Weights of a small GPT-style language model, trained from scratch on English Wikipedia.
Size: width 448, MLP 1024 SwiGLU, 43.7M parameters.
Architecture: rotary positions, no biases in attention or MLP, untied embeddings, normalized queries and keys.
Each number is 128 + 24 x the weight over its row's rms, rounded and kept within 0 to 255. Layers, rows and columns count from 0. Numbers have three digits each. The size before them is the row's rms in percent of the matrix's.

# gate: layer 7 MLP gate, 1024x448, rms 0.0591, rows 467-506, columns 336-447
# up: layer 7 MLP up, 1024x448, rms 0.0589, rows 467-506, columns 336-447
# down: layer 7 MLP down (transposed), 1024x448, rms 0.0581, rows 467-506, columns 336-447
gate467 098:050140133125139169082122129120122178133115133119137142151140134142089167109143160123142076117183106106114126123142146104156136076127120153068118127143142139129104118117122156082107099158094138126186114123130134128168150103128129112121124123170109169093092122137142154113075138137115151082136174174098176152106127110141117146088119126157
up467 097:085133137118105115090123123147094147108142122121134136122115138102183176082112128100124144103104064156142103121080116142142158108121136134139106111134101127107162092156130108109091128088191122104139107152153086097121154135158124157094129136127103160185088166111144132097128148136130164118091129143121103149164098119122125105101104081137
down467 097:140131152089156152168117097135137099112112099165124114090121173153129107111148112108101126174121155156137190102130103120167188124087165104143096168203129108142159124127096124079167176151112146178095110162138170091112122130093157160088115173093158135151137135133146116139130130118123134149159088150129096126145113125107131112113116124111
gate468 100:157157113108092136122134148134116092115113132102135129107119150149158148138137149102148117095158085164143130094076124078123167113113111138114133103171102133129075158095101117121108098156137150152162078137111120100132153164117104126156122155145138146134129115120143128112181160126120156086100104142077176155116083123145148155078124136118
up468 098:121137182089127117131112095143115143168107121128172101117125103138093137121124119150130104114174167117111132152126135129120164144094139093120155119108143122101117135160126128107126138107109131165088120122112125111116140118163097117115147205108155143135141109130131179168158147097162098166140161158140135117166123122111145168152146108127
down468 100:153142144148095085062134110095127136129083165144116147137121121126101142112108130114137121148141148099141123140082144098139144109121120139086130141157172118108125137144091094137098147089091134126132128143085157159136145120137111074143116115108129136128120155114090109111133140110169079148111104148125093132088108091169159106154145094137
gate469 101:093130151170106133104126093138106142147144153101137139111108159115156131092124092109095138137141114091125151121153134091141113086133130156155117125161123069119119178090168122101105110113129118128128176085120151143159114142124120100183119132108166179114128134060148136108151108088086155084136171093144146134146114130130111137122129124071
up469 105:150128134106147135138126153114090113150150155098113158115123129135095117161129170167144108129131154125138102146138151150098132185104145141153125117125143153165143124129139149161120138107111128095135126143119086159102134123144116152116118132136108099135115158149148138160153127165111127153130086143133105118092106129120126130147141135164
down469 102:158168130130156161115138142103153133112165154114137162138119120139141148094131110144114111118147151106148135138149149127126114197118156129151177113174128108096146122134147144116103130108138108121113146148091108122116114156177144133168142125157161127132095152142105125117163094145115109117118133114173107104125094161144163107144182086148
gate470 100:111139138116130117161107124082130113124161140102127087110122055170147095165131147185140128137152097109129133154133125108124133128161117120103097154135132160148172113124107112154054158160128163121092134109120123106107117142111089106154119155081103117118130145125146145083089152110171149139130182117101134134149110100135146154058173121138
up470 098:193101110159120134139098135144130089134124099090108108127127127119134135148113109090120129122052136130135107157151154127096126141146126129106168137119141165086087131142140128119138165131098150135111161166120159157116136100113144127151123139110129094147107109096117123110168134124117103138154119101156128113130095130114115134113091175121
down470 100:119124151141122094152124059127164031111137099098164113107101106135120130098120131129139128088071114128132084124131138132081121062127128128130159157016110117121128099110113149141130140126121109129146100117147097135167150146098109137109160122125152144105114142162150157114105129081127173128109114112167169169112138148106106097133083127157
gate471 098:095140115119117183123136167126093141157156131103117148134082145127122113129131134106092083102113137109115060149154163115093124138135118098137132094131141117158138121107115133116124117120075122119115158142111155117131109137132121120165114121105145153109120145155147124137174118116128164094124091108147151147111123140130106154162124119115
up471 095:136137112120149129119096134104096120159093147119155142185113075114131103157107130137109100146148176104107138093133141139082140169095083139128150114122168124138139131145112138125161109137131145117117134148099148125172157142146129167159182098112126117105117207132107127112147091177124172101145106130126184146051136107134135134135150125120
down471 098:151053125112164159149118138135126146139125109123160138134115141149122160087149111104107087073114097115095078099127146089106117157138136151116112131050120128132121123104104138165100110131132140077129125181105142131130130140127126112155125121161131083188099136117141111082064102134164134138100112145126170135094134160127099154174110142181
gate472 099:096155140127130166092093144140114136129109119102111126148107130116171157150142118121113105146105153151147135119123150143123130127114110111110120134145198119115137117138151140157046089146135114109151128106115154108131131124070120147124126127125169106132120091128120157092105087153107154136131115170119134118159151160115130145133080132153
up472 098:120127152088120088081106111155140144141100159158137128086129103132159126128134128142140125095166151124127151136113190113137137169116133131111142124130120107109136134110153118116098144180108132124103129156110139118135098111138138096146134119139125114162141107102137154130097133144087141141141132144140112116104150111121192155134135108130
down472 099:098090118136063079116140120131152137153132171130164133109120113117160113125146136110153112140161125107060097123099121121149126121118108115129081083145117126153134128103134166102124158140127121120110108123162122139077084101136128085138122164110147117117171145147134084113132130124105109140134136111135103130137152103104122131114132159162
gate473 121:180097154112116116113152085107130107143122139152150161145122135092126096102094141133119110143114112110120098122123118070136135118101095094092118146125098158121134132111137133093128134133130134107157145084179142149155103119110140104131096167131101115145177110117165143078152094090089142114126109135151120132131146119166134106190155135135
up473 111:113125089113129147133107147147162148126107127121116127113123121163133146158113154134151153120117134171155150128159101199126110119168154170161126147105172106103133099161087126141122133101123125134117103171056112090125135086142148146133137109117152121119029134139079134168106137147138123153131118120119123127131115146107104145064104101134
down473 110:134119166119101145133130126130120099147132128141137145158131120076144118127127105107101152116146109094105100119119137048109159121093086117099109115195087143141130141096136120097153150148155129126168155116176146162148142145134099117130113152119100101143173123138178110072159132128120149112158122108141133143113137124146133113174160147135
gate474 114:120182092127151156124135125138124166091142167151109122115163143136155099146093131132126108113125158121102113152132101116135140120103117126126092115161114165128099143139123145129137073115145088167119145083153128137143129105125108150109168103130121143072113110136112138094157114094084089092117152163082131150168089120108127142126127121157
up474 107:128091141093157155123071137154133142142147134104166129149108120162108095099105115126117151108133130132160100113133167110130130092127119160127116085149114144137107150142103130130126138116144159130154121106088167100172122127098181141157120136105129120155121172115177098133142107094085158080108148149143128121091138124128102122142137121152
down474 108:154088139141122132131114092124176140133159128092086140130152110102141121134134143088125145160124155134123076133122155118175169136108160140175120115154134158141129145066157096122133079098165097100103131167136096123125089087089143166126112168135146145117115095149165118089083103111121139149142092135099102119098096139120143110096121132148
gate475 104:114171121144141145126107133113097110135144146108161099143125105103124152105128100132124066126103105135154103167140121127117148092099124153121130136149113117098169148110126128133170119125145115132119120094164141110135142141155119159125109171163136122127134114157137118118121132169133125142111141141102163166167102098121118120153175115125
up475 104:171158133138121110087097136178115136170111127119142130151123117146059146102111123137116098102129119112131123140155149135164127165145186150175183116131074113167135109155151166099128158107099135165123148159150182140143126114111153136109115128151119136139129089151139086118126136137133158121135146140145118128154149133127179160084169148102
down475 103:140123097152133134145138116119161130105112082097135138142153121089137151145112162100128110135105133160128127167100169128153104139114096113137127130140118134062135129128169133122186156111155115156139129107159127110143125135095093143107156127162114115123118160112114136146098135061151119135119116119169095095153141147154143092157130084128
gate476 098:130080128135106154113093132145090113150127155110101151165153137152104174101099125059112164132120144128123092108143152124141128114126171119152132122153113147122113160121150134149131120045098096111148128180095125107109112123087105144136092103125140143143118090124116132114121099116121110079121119127155104165107104167104127112123154135098
up476 099:106161153056122152145142133137114159141129124090159149096120114109141105153077121132120152202112138130170095123149152130111135150130127125136144129112149101136109124122114161119118126152114129084099121133131160120134112127102115134133132135110102132123145124091131101174175138118146157124096143163157133160120130191133095145096110161144
down476 101:138152151134124124108192093122122046103146132150116105125162152115153110130130114157150163103109122147152110112124117128136107093112130153106107121118159153128143091114100100123159100159166168082138181148118152136106133165118081117134118165138144101162166110133098086163116112121121166111148093125120125123142104106130164135128153148139
gate477 089:131132145109089140134109129140111119200150178105118113154093091141115160170121132166109098118090146114131091120083141123088130079125143146074141122133120135122092181106144156121120112147122136157103156148127148125150113125131145125151130133106134121125107116113107180070118095116101119123133094108122136144130100138080089129135105137083
up477 105:127103130145151112138161171119107113142130129110127150139162144128123102137174165123137168177163081124133157170175114126152115161119149080174097134130106103145152093149142076144115128115137119098209109115135119086118119122120104141123118142138114161132119154125176125141115135124109102108130129160130121117150133126132133128169182104140
down477 101:126146131174128134151121125144098079180149160104121152157145055156093143118179121158157126161078150108136120179102102122108114151113133106148148165177136074098077124110175114119076089102136092134149139113121105080142117140163091118159118104104117152110131129153140157134153146122113088101128116151133105140121102150111149129146137160125
gate478 099:104192139130121133109127139136135129143184099109167137089114158141154123103149166142114146136181138097128111105098127118046111086098136146118131150134076069141134152069166133103078146135124155180103143104161146144095181144125157112128093159150165146123142169091116188122113135130134117104177163143103127121146106105112124155100115131138
up478 103:119162125117133097131140148151132142111125099138128088151102144135100126122138127143151129151128154148102079147116097132077130126164129129114118170139106104105151173124125154089150152146119120125143138110163130119125154151105115091119107141112085133137128116131112125180135144109120170152112123143106148124132131106160150170112115133155
down478 102:137099136143092102131168127134157149111111130122104092160143126139106084130129127104142133166110112140110156126090135120114151160174126144113151172171108143132127119147128121079184131123118106101113136146109087134161122115133105110114168149129099125157100114141131118134139142119102118162142084132142118162127151132171096150109133081180
gate479 108:129112120084141156132114128103104160148120165126152141133147124151131129111116139109085097140113118116082138159122092123122135165163142184072140096163153156156122128098149159194118154147103128108131132135122144121122093096149138115144135141145171139138117163097152127148109139152080107127102139116098131138117105119133101092131153166128
up479 102:111124114159112151144175166107123164137155105159110109107127076102120119148137117055106123111105140112091088123125097139138135118121141100083116142107126142148133120130121127139154156135104121171123088107127164164111098098136157146125119105134143138088138133158132139123158117136147118123165109103146082099112142121101138130113141104118
down479 104:112125147125126146106100147147133136132131146128177061124138130120102136102087121100146130140121124111133117128078121087145135170136185151149135112132125120150108182101091162153117104127097117086145147171087071102124083090143133166142137114159129104123110152186168147133125140106098135094118123141154143127130105113111103135136151126078
gate480 110:104142127093125096165109089124041082148143170168078124135122130138085103132091138165112119161123148158137102116128178166099162097142155122122129146141161146134089128124120135096130112153119116115115144076161107137133075147130127106121157154135161121123086115139137155111121123082094118108113067129077111134143126153111099113085121136124
up480 106:168115140094130099165077127154115145130129118096116120155112123110099151141125117143143139135110117137107107125113161138087105111142152097113114115138134114109147106126134094072107167113131147141117147110155111085128138153076103122088134178151140114131089111157150118163128153125106128161105130123117120125161140165161136178102119071119
down480 109:122120135126113141134129127121098121161101084109092119140118137119121166119153117100123135115133148111174113147147123138140124104094099155103157108033139085117125137134115138128088114124113122132113114138106096111114180156108108122144075132175094112118095123116152127116093111085113120146098129140151125138167118098177138124137147126133
gate481 094:125094162133131125093159095080109114133110097141093126148165122156081151141071099170111099125109170123141111150158153118117131128155137135062133129133154089115124139126107127128130109146166156109120094142126086146156100153152143111149142169107120170098111136062116106109126128101100100136134107140116154120130148132120162142086113157177
up481 092:118183137119119114109141110132139150151146149116146103117128161125087125109118135129146094153121130100109140165141079143149122173113130093094148137130143139128127133133103134084094128129162104136095141176122129081094121137096113187105122160152167125087114149113114136120115129092133138143107118119120121168159145101115163153112160098090
down481 094:103139108145104148090168146157086138116144149120083103182132108168136168187151140108131090147137115111123178117111104130108111111142130152133154112118108099141103127143108112166164134123075121125130155142117147160123147179177131111146120104123108137105115166112112157170079116096107158123125112142147109082129119172126142111184110136148
gate482 096:128119130126127128143151138139126136113170125129147160118087099117133142168175116142119147113155102082137139123097135134138113116179122126105120150132110166135137129125141133111108119100147116155186139100143117066133122136158104153129166143098109200126095156094120144101067147067118114114166143120134181079156095121151135113107125134108
up482 097:113111113151124113133122095189124122117120114153145125142118118180128142145114120113159126093205133106108120088131089147117090119088160164145133132115105137135132141119136090105095121111119122150143067160154113113101132138096091103129177147164077124123148152107144123134110133135117174131118175119129162128095153124139128160136174072108
down482 097:085141126118156126104118140134157120117117142137163131136121117142130131113150170127120111164146141146148149141152136127153111142107096147152138070205095140114123141126147140110134117112144123160163120142126124104106152146079121123097127121083143102166134091144130063129100127130128123142126116112120092139134121111180097124115145124121
gate483 109:119128131111135144146176092098122141105169112113155128141148168153129131121144127141086121140103129059124087134113115113143106143134087131145141097125124181124077078115127141109133122118153108146128134139149118120129106126168151143115085118138106144135124120099100119135157104082179155098125091139113154158138117099115150123142138162126
up483 111:164112123086128126144111126118181147130139134146146145071107121139076119161141096078141120131075156144077130152139124133159100135161118113109140132124125144134126086154093128116128123156167145152137101119116123129141131143134149128104089111156142122112072130114123143120124138131137133125160124153112132143116139126088099153123147162158
down483 105:103124109143128108117118117117133122143112110111200143099139110121155129098150114172168115094162109169158124109106159088154106146165117152086126183104126121103146137141132111120201135124110151109166116130132130138122148113138134169154173112116095115146129096112114087120122116158089127142122120150169091166182186129143089097135109139111
gate484 104:102192146138130121129165145141124151147106167050098100083116123100180163185104106121127147105119088132149107160111153116112122116125132114149139094142113133141112140103169133124101096156159188146107110137112142145161093147107123135135139092115106106149138149117104133134140133099137147129116142111117161110127086154161140171078119137122
up484 106:134110125133142088123091172146094134110117120116115147136193156110099129144085180116114081065120158139163108104136126126106131101141158117110115072139157188097136143137120131077148174100110127132103122152117075177103104100134120132130077122113143155103132080122144152117107127159104121134156138104125117148153119138156135088103172105126
down484 103:115117115137144059095130139102146113151100117061119093108138148133215119127123116138115162106114084119130142198131125125121140121153132114162126146137151165176104119149113115111123154149071117123128103101089093149098118080163122097128147155101178094144098094124131143143070149123090171120103136135138134087136117139113139108123130106123
gate485 105:116093132115159166113109132127066132113141147155150097102118122136122133102145125098082115091147141106147151130103128086111101101104123153088119110154140168148118147126134090094090134095132153135076135157134118117104161138121163146140086125139147114151140124114135158139147132125109097116097101133162130103184108103075115143111122137107
up485 103:197131121123126084125109127137120137145079159127124152145115098135128144104104131123111106161102142140090109131169140127124153094087107100143155159107105107146125106136126122113117138124146127154150116128114192104143126140122157107152129136148115141190133152128157180091131137147147082078135084124138117100103136154113118120110117133124
down485 104:135167094133076094115116086134159099122146140167140141145135139170133134128122105122129124117106143134122130138108120106186100116104090109176098130162146143108129125127133112131105155139155132132134100131163083094174110150120169107104110133144139104114124142161155149118111146123187080112177132140089133129089129125141125116115141117153
gate486 102:125104186137111137101129134133099123134137110097160116090108142131133175091108125125124150080112119090139120120139123110106148143077159165158124114134112134127146157095153155165165074179126114115119127134163123114127102135101155142127119125134092186145150150106121160124125120107127129117103110113123164100104110154116125090135102127148
up486 103:175132136128164177115100060121132140084170116136137157079101113119145140111149095143183141115115131131156150183118128124153122160154138133115106165146132105106130100108113118153133111148166097119115180096103138113120134109107120181173129152135120133133126110153119098139130096152138174147146129156161091103163146170171109136098117150119
down486 102:120142138199113133133116139082133146136149129135091117123096097150172130085116151119138118164111124152127155164160081103136138156099168132126114107123127143136118112115131125092081113147100144166135184154092097137147137082112115148113150129147129089108103133130116114138097156166145108140129135143158129134114159146107155144129128131125
gate487 106:136129150120107134108134177110097092136092154129126138122100123174151158140090111139123129121123161116138118119135149138149103111103135102114082168147092140176144172090128137148135152141174134125078163121140140117111110095172155130133086144166211075126126116107143124104132127126114133127076124126107130141155102124126098137119118122104
up487 103:117119180120138138088135165183130135147116121147181134094144052127122146151109085137150169160169143147116115115141139112076159123140137120143144102120136140101128111132127123147068158114166121081139100127159085139140113120108161140177134174207125143128103157104122106106119132139149141088136134096111123137141120124149119175098081163150
down487 099:116090137130132138172172136142177126148121099124136112122120130112132122143138116148160174151118096104103155135130084116108127156111169154151158080051119180162123115138120127104121143144130101119156126135107092110139130108120155146140092100128128095169159142111112161112117121123124135112145143133132109113131164135079104149139163111145
gate488 099:113132167127149152085068146105113163113128156100142112143104134087102131125147109124100119128160117142103157156101156133153145150116135137151145124138101124154138104109135123137110176112101112097155134140136126113111114123109132110139137142189150127071158106134180160105109136138142155156107117118108142130139134146140122172127119134141
up488 100:128131165149118133113137137140119163113140135120139134166142140142163095139158079123090134076135119105100136140154067130154180102139086126130090137147102151169094106120131116169142099129078140127150121098120151124111112101116173100147096126101094138121160111123105151109114108149148113156112167155116144119156177081166133136092122129091
down488 100:203108116116116161140134120171136149139127153163088124150116103119140101094173110172125135076143110122070125137079118127129118156087170124131107175096155130160127095112106112095110120119115164091138149126098093150124108126113135143131176140064088090110120113130112148114085170105159113145154123140118183144110147122155097125094093071145
gate489 106:098118109123085137168151139099111149129118119121152108116086124135126134102122124156108126142123100119148146159154152124148082139139134115122124135153115121134142165129132114140089094115179118145105091088140126133123090129100108117184137127108144128137076133131118108131092119135108134092123129140102110121126123126118162150124095137123
up489 105:138158117135100094140118126134161151129163162097125130127147139129090113136142161127116121100107103158143124115106136106116118100121156105135182124115104189134116106089179126126199178078130098146151124125149126128160146139164109135124138148117102163127150106131169124140115149120120168157129116113120125119123121130126133116140105147102
down489 104:112175139119121078164146139129129161072164130112111108165072120148148101118129094092134121100146126134115089119117114050118114123162133142104148112183099124089115133122113128143151145093127118125107144163107127131153158169158148108155173118116144108108150085166146187138118118177134094142130164098098130094100121123086134123086137151156
gate490 090:108141170108107134116166111131105087117182151098118127132126188163122116134104126120111168162096144129179135174119144138138154116106132123156067166136099153115096100128152141110111114136144167133093134118165116144089126137124116122133146159101112136096130179082135150076133125114157130144137139167133152149136111126144128142097131110139
up490 089:101124120151129143112162121127148118127169132127154137137107164143128107131117165085135161147104152123128158138127153174122139116136134133164065159097133139090114103148118119102137108123131167106127126126152113118126156149126103124123152123158117111123152133143083108122097141112123156164158123152146117133134101129144144099106125103131
down490 093:129113096120087116131138133130156125114112100149155097132139087103160138172120155130129117153130099131150127119132119148102130161161090156117123156099133136120193125099153104131122122148094095086145141112126183078143116103134134158124138108174152141133137134152140119130119141139081170133092135140121124131135144168161103136143164137047
gate491 094:142124113140139112148123097149071150118113159097107114139099125155113110141123136159117112104161154143138088185162177110149109128112114122128126129141136115139127120095160121133168106130098113148152153130122140142159088136143141156130121166136119143094111167113113115118146126134125150103134131118083098145109113133154134160145109122138
up491 095:105102124131126155115120149122136073116104121137145145124165128118133127120153142162127129130136114103138144125064102099166122142134156069128118157128119136126108101120149118122105152123177127147116114129145105092150143118143130104100115101137118139175139157148166145096136111122160122144155122127140153119129136129139119110150189134161
down491 098:141123069115172168136103123133119099113150082138086150138089139133127139141123156131128138111162132166155097147138152136155071133116109100137140146140150118125113097141173125132101106105089082134130143147134108155175142142124165128058116136139125158116155193104175179131126155126174124125138112130127122101124116140133125176170149118135
gate492 099:117130144121144151112091093135118141146138128136135107118113166111130138123118122150111121156149156098112117151132175133132172097141112127068129119128136141134149148116131148110128137108100140156157139089160161143122129141114163094095144173158123124104153133155141181108125139162119150143091076154133103147146142103132127152111106177104
up492 102:130213129128174143075158142095123118107139132106106151100113151133141114144140123117133143171124106146151103155099129136106122104123158129135115103095122136163101174135110130135131138083110149121105123121098122107112132147134157113163124129148151129085170151184118104097136125168135105134144108135124156140145163127138127140169098132129
down492 097:095115144142113107110113116112165101122110140163139162136108135123140112141115116121086129141142128143142121169118149189119178142134173122140122092000121135126130146084135165158152089156146121096126133180109116155126159121158074177116141101103125147135116119144136087133143131097143128118164179119149160144123120148126130123102112141084
gate493 115:122142108139151139095151162098145128127128158158106126114132111145097109132121137128101146108153147134124118176124158103151119132139158104142117159154144142142159126134106100139113076125130141111157122098142136122118065135156143130158152109112179177097128161119112151130114096137115119082184140145111114160089134134070162141103135119111
up493 107:133113110133126132148134113114155109108101087140137104128147144167105095116123118144099086117106124096129169114084086104117132161123134115112190112134129143109134104120111168134132128121156127159119143121088178114158102135120133122121116113150111155144141108104114117116143112105142166092148152141127118137144122097153139106155166178142
down493 106:160160132170116114061126122131107121160153137127129152111154151131175119104130140140134150116141099085154142147112130165102146152101102133134161109054124108126119111132109133121155133131165144140133146133127109112107159127140134136142098098160117122143114139112157085132117162085154117123095122109125106133160050126134110154154133137123
gate494 103:116165109120117129149115150149129148141124148097119103158111155144104111123129136145120177132112129133114140138113145119097111113115124129114120121145119131165114153092161165122138117107081103125111151146162112132117112138121067105127126159153115134122103122105130166153130112119094119100105096168127146132127114118131139100108131131122
up494 106:133093178158140164159082151155115101106126108161132082096144133069133112098125112120132114133074115101121119116150109130080135098125156093121133106133108146151114158098122078123125134129139117148127091110110114115111131113112159148130085143101142146112124125127066168156153161121156128143119149123185100103135151110122119151160138140127
down494 105:150133083129143152141142131155139103133135121125143120127123153143143165140114107167125130149134139080155124188148102148087123171147130113095125116145127092133126153168130156126139143156137129157108121108153155116105131155132124143118109132120122132114144119135139119174112106097163121129073149109117110074121115125142103102109113104156
gate495 100:140133176130138153094104153122119116138137139135137124119113130118143127157140094099144133140086148110118110140140093124168136128123146145118119128140118097096108097134138139142081152170123170160131131083146164116096135132137096158123106132156168120139076116130167094153128108156099169153163103107131066105146081146105144151159111146121
up495 097:062118140103092142102125145170132118140102089120154092138099145151141124105180143180108112101120101134125132130108156152100140138073111149131183165102170161095102094144128091070148087131122120128147160193082115161095116122105163097092132083169086131103115112141113130132148113105144134130131080143117153139136139114087136112120118129139
down495 096:138149162194119103156115132106127149164132158154076136128150107131108111141117136117111136118149137132108151114123155129102080149133136145117116108161128103124101158127110135137180150157080133103104126089101137144100130141124149109152131157139197208190111118126137125104057143102090140121170148091115114127118123147114116113131138082131
gate496 098:138120110098149139167117105146103139192163159127130114120134131155119131125169095180100160154146144130130095157097140144128127142141142100080116129144159106106133141096132130117133130128134151131077180128143108114158095152130110105167120111115121087159077167087133168112117117104097107083141109109131125124122127096152151097130103132154
up496 104:086162134129126134092146133108123077105143109151143095117125148105140131102142118128126119146116130133104105119086115130185122154103209099167107152151131123098132117099143126125100134132153151115147154142126100073127134125063101130079132159179136125141123125140120102128074152099152153107116177102122078099164100103155129161127121158136
down496 105:105130126147114117138170145104110119089137088151098148134157110126126107119145124125148076130149145108096138136112113092132114090166141106138124133245127119115065147139146127120097080105142093102123130142096136122172119172144114140145112129116113133120162154160126094125122137132137127134131116138067108099133130094118127108161104109119
gate497 095:163128133124115073175151142133118131100116114117078173174103137165109139113164102139124144115225098100127171150118130110095112125166123123124111156128115106174155125124129131091126108115117116110093170151150120107130160150107151089146170157167175194141128158127111127114114143141138118166138110131132087119151150103160165131115104115114
up497 096:158071100107111141101132111127113123111113097095120151124118046137120126115124138115134116113142087153131097108113121147153127117137096128119118142147153096087128149128100116098141153098157142069146118121153119116159120123092126100164134093106134127135076126124094148153118123113109122106134122196141122137090162147123124108160131110156
down497 096:114143129139118122161146152119117167139166131144114138143146128093095131144125139119134113115131138141111134143107094152117177105177158120139140150118142123120164125124122131142129173124118085129159084180115169099141128130113058093132114155124096052103118134115139135140151118138138117142122161098120110154139121133140127138073126169078
gate498 106:148125164124121126178121114111135135087169130099133122098121141139119117113175116128142101129149112113165097158159125116122098140114122126127121197148102149120174094101149126145128131110130147150056142110139139123184114161133121099114152101105137115085140090109131121128142118098135110139133111134114118143155092122116200122144084106143
up498 105:151118108087089115150132165163161120103068135121132113128115115118091134127121188124122122146144129153126103129114132147076122137120140097121108162136137132136139122116128083134108115126137151113132131146162085143131140140097106129145168130131112134165102122096154120160134127119128096119153118149128135082124144117096152143150126100148
down498 105:132121115107118135114105132115152166150137142077149093163145103154152149130138128099178115117094100141103115158121166157151109117118176134134174140069091157148150153142145146148108093115150124119144062092126123136146100160113084111135135139125112114133097101126132123126083144075180137145155126135154149092082170094125155118104123135167
gate499 111:152166132097124148120127135098098131140111151122162087106106129133114144124141169092091141154124145126152132121071129132145085175103130110140121112140145126171158121142146151189117130177106082113100152117132123150132141107145117136090163122100123112098118111118108128121127115131158139137136094128092102141138106145093100105138125123132
up499 108:093119125159136116108137135096179112128157168118156104125175123106104089143120136123134103072130167134098158146148158158108132108162110075136131167131131103147127122119090115113134158150161168135130109147102118143138128157147141124104152150139152148153120088112086162139142124124124138141137110111106090110115114114126092078123119131142
down499 108:099176128116123168136083143145114133113135179121150127106121150149133156111131163146112119148124170147139098137100175099136112164113140154121144182146108147098117126098155123158138182131140115121125083099090076145150113121084137156165122123125131151113096126149105130123081126145133079123133102115116111109194169080138138131130112141131
gate500 099:176129109148105111115108122094124146142131125163088156127124098120108117171125138101131105136140098112151162122142130129109153125086138133105194107137156177090112117143082129100119144144138158172097110091111175141151115131124116101147132156143098135085102098128145184149112140121121130132139138130109141141160105137133184122107123151044
up500 096:110115183099141163124089139094132119141077138148135109163112096154157131142154161082116105100137140106126101107113123098126119111137133138120121128132145180143151134160135122142102152109126112122151113138066139116127118127135117131124146109138159108106081115122185183155131112176116115123103118104070112099123142157112128126099108145107
down500 097:127131147119124110105154126157102132123103124132166099156110147149150107099143151131150099117083110140120091124138089117145145133121158171116140152128117102152115131114090091066132167141093147166098117139142103132141127149120148156134118114111131130125185134143083100128152103122108127138128099134103152142121096167139110138109152085159
gate501 097:151158130110136097120138133103136139136094146146141155170109129149101101150137126100127144133112128165145139140129155131122137092151087102090130148152106123125171093112131134098158146115182099185075170107145099103184136171132131133163149158128125126169130154104117137156164125081092117095161160131148083138113100106140147114101114122054
up501 104:140128127116108099120127062114120128103143119151143113134113099135094142116101147127131077070101062127135152121109134158150142129156105127081127117106152139103125127152095160103136070096148161136115118119130107157109116129145111136121166187131058096101160151156106139144140105095141136142180131127128116177119129138137174115154096102114
down501 099:125120121123130117119092064174165099108108115153121124065133115119111171108115119159141118053141109091130151146118163109161100183100135155129124115148120139151089203156104132131148081128114189125135096166130133148118113094111139142080111171125144113136146133163095126137153180108134162146137114145139166134125159130159116136168124097127
gate502 097:150131137096123112193098120140146103156172166133132103136135155117132158147165131122122109085113118120129139139113141134118139153125125150113114109163110099109164148119106149145137127083118091131101144103132108134175112152140134117160126141092127124141124151109131137120143092139135146122146107117144110126093114088170159128118109123149
up502 103:144090104099128093157119109084144139127149146167145116121084101093131097108106138148076160151116105109107111117131117118122162117148151132102114170125152091105133147097113144156139093049138149150080134064126126105161131131145115093149119098080130102145123091109118161101098098138102109102150124089113128145094145125134144122114158113128
down502 098:163094150107140146106092102147132109139124155149134119110136149159148144137116129174123174146132113126112151106123110165144124115159147169127138088053124125159130142112096169118129135130120149158158141148162122160097180114089144107102146138133153162126090112096132126152115126107117150165139101120111153127108140109082116129116164063159
gate503 094:119117127166088095151157111124111177136127171136127142148073119139103143130128140141113145157088106094124133124120097128098106071145132131110088106122107165104106105142158135135164144112124138129169114117109113139077116099104165094134106163139135114114124148102127103121163110144101124127103121166143111132142103162073121106117082162128
up503 093:169141093173117105152093098090173127164098137097109158129113141107153131153088124183134142159121150151117129145168110123139122148170126083129148158134082131155140135092147120096101164153171096133119138140117150062119109128146177132136100103131132135123143156100129094110150122128152141148140134114109157123076153112147171120135086177104
down503 094:130131115141168150158143098124134151122108129152155094114128105160132122114142161086169076094133095169133147124138180098106146102171137128090160089115091128112120167154144108151125140115102143134145088133118108171109117147138154146104146134156134116106160100073111103128118101147111155133140115163169116130139125106123129148104119107127
gate504 099:117145112117144149105105146116123148119154132123138107109126122151155135155148101145115166140173104101157115087115133119113148093068129146123119183123085162117075111102125112127128160169170170107168148144137135127145086124130098121111084084131155131090128128112188106117120153148108053142156169141139158123125140162126131164095127154116
up504 102:145126153125097143066127146131107125161108081102151134133156093082105110123182154171133166077098137111152096132100150080109110086179148115103114150139148171105157088152098167129119115196142107126111124124133143134150105123146145119117153110137162147095108162116143120161075129112135114125174112106113112117090126096131144131126110144126
down504 102:140113097099146161116116158129118117134148136094146108127140119134145139133106107131112149132111107097142120077148115087115120128132111164121102138064126102075144116143118109090138143174149161126146182168125145125140128121116153131118152104123178098121126122089139132099139136102107064118141125138158125119168132108084121099128106180103
gate505 088:110145086130113111109133110093162105120151144138140151077094167117135147128143078139164130092168118116115126177116171113169128111124118088127113087116078122172144131085182158169145157169086124113150111145098124131163168114124086121104129088147128126081157098157144155131125086112173161148121162098162137097152136158116114108138098130155
up505 094:104116183120141126056168102105142125122102149157148144107112103136161104141126090125165154126152144115137115167107142122163158122124118142120133127109136106119137119141135102107117139149145191149138097135122152143145140145138111116157110102156112129144131154127120167109094121149139140112102122143127129141191099166115161142098096148107
down505 098:146142165142110146116135107165140211121148115113091119146119103157100128133136128125157130099136145084118140136129098137128155147134111134118137144107141147115121125126138087129132078116117134102097171113145120165137152147167133105133125149110151129161140119108174104129127174096150112110138148158111154099150108131122098178128126109134
gate506 104:097110129145141116135104157102144135125137153080089158110148107151133131091190095128128163160175115135125129106084113100091120116138111147120109141155090143164092129107128117148124128146093135105173118154157125095096104123157153139136109095109124130126113128122112084132097109112127075123103115150152143110141113156128065112163137152160
up506 104:152132129170141103129119104154167150151139128047150126129154162129133140119103129114140115117162104123101176113153161122087120134150143165148131097136119143166125118128168123151185159180092109110105169150113107089087151128150144131146139150101083170169130144127150159145134138139115120141146157142112092162064108093152135119125086103155
down506 103:121127149161110127117136110111180164164150086153147136096144147120157138118137171142121170138122103138140070106119095126132196139167086134112093112100154149144135112065145143069127115162123118176126110119150155155092094111121109086136145101156121161148174132093152121146110097123174127142095155149116125156133183110136117092125144127109